Weights of a small transformer language model.
Size: 10 layers, 4 heads of 64 (1 for keys and values), MLP 768 SiLU.
Architecture: RMSNorm before each block, no biases in attention or MLP, untied embeddings.
Training: a variant of Adam for these matrices, 141M tokens, 8613 steps.
Each number is 500 + 25 x the weight over its row's rms, rounded and kept within 0 to 999. Layers, rows and columns count from 0. Numbers have three digits each. The size before them is the row's rms in percent of the matrix's.

# up: layer 5 MLP up, 768x256, rms 0.0551, rows 504-514, columns 0-127
# down: layer 5 MLP down (transposed), 768x256, rms 0.0304, rows 504-513, columns 0-127
up504 050:473522517481536478510505484528503515487427489513545528491504496509474483502545501478476510524473539491455504499507519505525524460514490497494501484472531509496497449477515474519492507530487498500535472506519501486480495457472488496539492505500452501475469544488551521454522506503496522476499538512512504419525526468452530488520501481541468501525501495521437506490531536505473497504498
down504 047:510476504511530492497525479443506539473520518467521482479526545557531474484515517480493484473524505494518514485504522466499451494516478524502512482502548497492491524532533531487473523497484539509467519507539513521520542545512480521534513461453506511465481483494479515501450463487510461466493528498477500507525498495512470491482479494496519505508494472483490480491541531503505549479517
up505 057:488471472491503494485518496479524501484443466522498483524537476512496485484542474507487478510519470466477487497488492527502504519498529472437521521513504507501481538477531463494441491467543480517495469514524515481456512482515492566510494479474475515460520492502505500487485494509512503478485509459499492482499477512486510542532507469493497474485493509506465475473523504502547499491446
down505 059:492500540520508533525500484457511456492515553506536503503502518489516473497471503527493527479501533457524506499534548496475519521506471538473465479508520522524495536509499534491519496503479513482513491535475486519484548498474548472460479506530557504511475495483529533525462500510485498466523503497503513510516503497484503474500537468516489483494545508526462505489480520486459487578548
up506 046:465535504487521491518537497530518509523484510515498467494495514488504502508542514479498531544509556515502500488502503495501542500523484490529518476492500512485491502498472537514513501452484543516521434521516514504558499471505498531544511507488507449504501508509534511502482510468495515504485512494562486437526470462465493540511517522515465504521502512534447486515522488502480497512457
down506 050:500491459495483489497501493498462476476483513497521487497520509519480516475518520496519454489499477499547475452473516521503531464518492528526529490489536471464494520520492491519476507541487505522465557506504463488520497515482531502484573453456479520473488471493492487504495465518481496519485483492487483517472556503492484534525467504550519533499509441470514481542507528525531573482514
up507 049:489496499485530483511533471542506531525470480501481503498521484559476459514547508541493510534487472490489485499496514496507509515516528481472496488469517512506507478476538475507458500463513526520485449566528510459520490477473490569564486517504481472492500537505503468473492499494478528484487559484527493455520489463471523513526497524498474491528508500503437482485511507522537506499457
down507 050:522473542503526501523489486464479501490529518504561498489508526510497473502507520505492460491516538503529499491539504507465498523550507543489469486512539497486487518506518538507489502513480519519496535545515487511506529501486519491498524470463494514489470481471481533511445481483487482492502492490470521505487482512486460505503495473532514511473512517506474480505531546470490547494551
up508 048:522498466497490515484490542490473491511446466512477515489469493499538515522488469495524502484463503537553499509476495525479532529453575510562495527523527509523505471519481457506500490479495515506487486516462469507504508462465547513528502484517550459497443534478547522535471468502508491506523493512516485483503485491463477478479524451474501523505521499495494515490536468508488511509537
down508 051:517491490524492474544471484506469458503476484522497469489531514538495468526502452541510482476490516510482469511500577533500523501496510494499485533532528525507523516482520519487506473471507493544532513556511506530496501468510442453498509464474508508543504477495474512527511479481447517526520511463527470489506471498469519540487458504530509475529529590511503500445514540487526466512479
up509 041:499498483514486497490494552485494503495476498496560481506486506433521523497497509453515505502514541535498519520477505502476538467454485518583514537518488496486475523496457513511528493545491481483462494485468497478483542480453507492455506489510474512494453474518512514533508505512516477518563456544504485512507511520461480502479557456523504481519502501512476489487520500480527472529488
down509 043:495513452523456518506492474490508506540494456495465490499500531504513506473492514523517449502473477463455493495477530487492504455451481470544505486485484504525532543516505512469515514496486502494495479480474514502540517501502466491533504486489517523486503488539487485511499533527518545488475507473502496511531486481518522475477446528505508496535490523512528502482497502499532430459482
up510 053:520515445477498502508526511500497493514529466511514495487563471506461444499536489510473520533512526480475498499529501469505538512519526484473478503510481511452492538472471534531490492509480526495559455535517496498533515469478486543511497534518480453489541519527502456481502474485501517498482539502504508485516526482457480534515483515529489489502473504502452483494513507520536508506464
down510 055:494502506505472545538490469474485488534507567489512482486476501502515491483490495500491475491510501498509520477498498521478513531522517524454506487507518470478528523510515509504519499514482547496453548532458489520492529505460509515469550503498446519506510505434509506517475543479534501489493490465482560517491539504465484491530490503513513537471513534487504504540488540493460559528497
up511 229:508554515518505518496503495500474496487513490511472545514516500555523552539501550509498511505464492505536494530485521503511520484482503545468460491507482560470496539503504481462506578500499536543505508501493512536498522449533491503517508465495490477490511542510490490504515545498520480511469448497476521516511471510498496469481531498502521479548483512513461495538507481558511494507533
down511 244:468466499514513504484501480537522512498541520530503500466455502496499443522503450511511485505511471468484516518524441473545496497559481475468529505501493491491468427501495523533507446505484511502504508500483492483517483520482456473483505487470518538496498477475491546512495498476482546512497546511506495470482510518528517487517501509445488473492529436484546502471517518479497485495505
up512 054:483505537510523507520472453497503551517493528477471480509473511483503488477460504504503473487535521525546504497496499547525460476502521496516513456492539517527526431511560471494496523530546480536524561507527512453457478499563500442532510496480512534489483478474499485462455533493519513457510481498502502486482495507519532499541514462498500513492493510493516494506501532485459515511546
down512 052:522506508517549483483537530493503494436488503487558473475496528530522498546525488485459527490516503535499494515496490472460504513461488474514520525488507543497456507480497502483484495513521518490526465457547494500508563495530476520445445510533524472511499501516488531490481462508462500476503517533520504491498473463506545458488485461479503496505504500505509487463524510490513483498463
up513 152:490544486476465535512509526482508556511521475506460487524531486480508494494494527547443536468498506497502496475465501521458521457488513552481518554497527508509522488514486482530503505531472481501541537542507479520468495521478533491497445521501522499470491502541472512534488492456509451468499501546538502575495505461533490519524472520526487469533502491513497513567485477523525533511505
down513 195:525450514516535502454500525522503483509474485504547509460478507496470472493482486461526457507541499492521472499495495511478503513489486446532493495508457502514490501496528472502510521456518513533441444493520516495505547499501513498511544512479487534508494521456538464486502526522486524519517523459474517451505537535481517477503506491488514498460471521456479482495521496521463479526500
up514 046:483500484475490506507497518535479478527446476501528505509553489478469460512542481520473506517479467487477504521486505466493539541524516501506500485509514493541488525488441467504491507467483546497471419498494476505535521468466504536498496529503411483512546484514533491484495499498516501493487492554499509478545534497449508514515502496527493510522468503514422486483515478499539477497477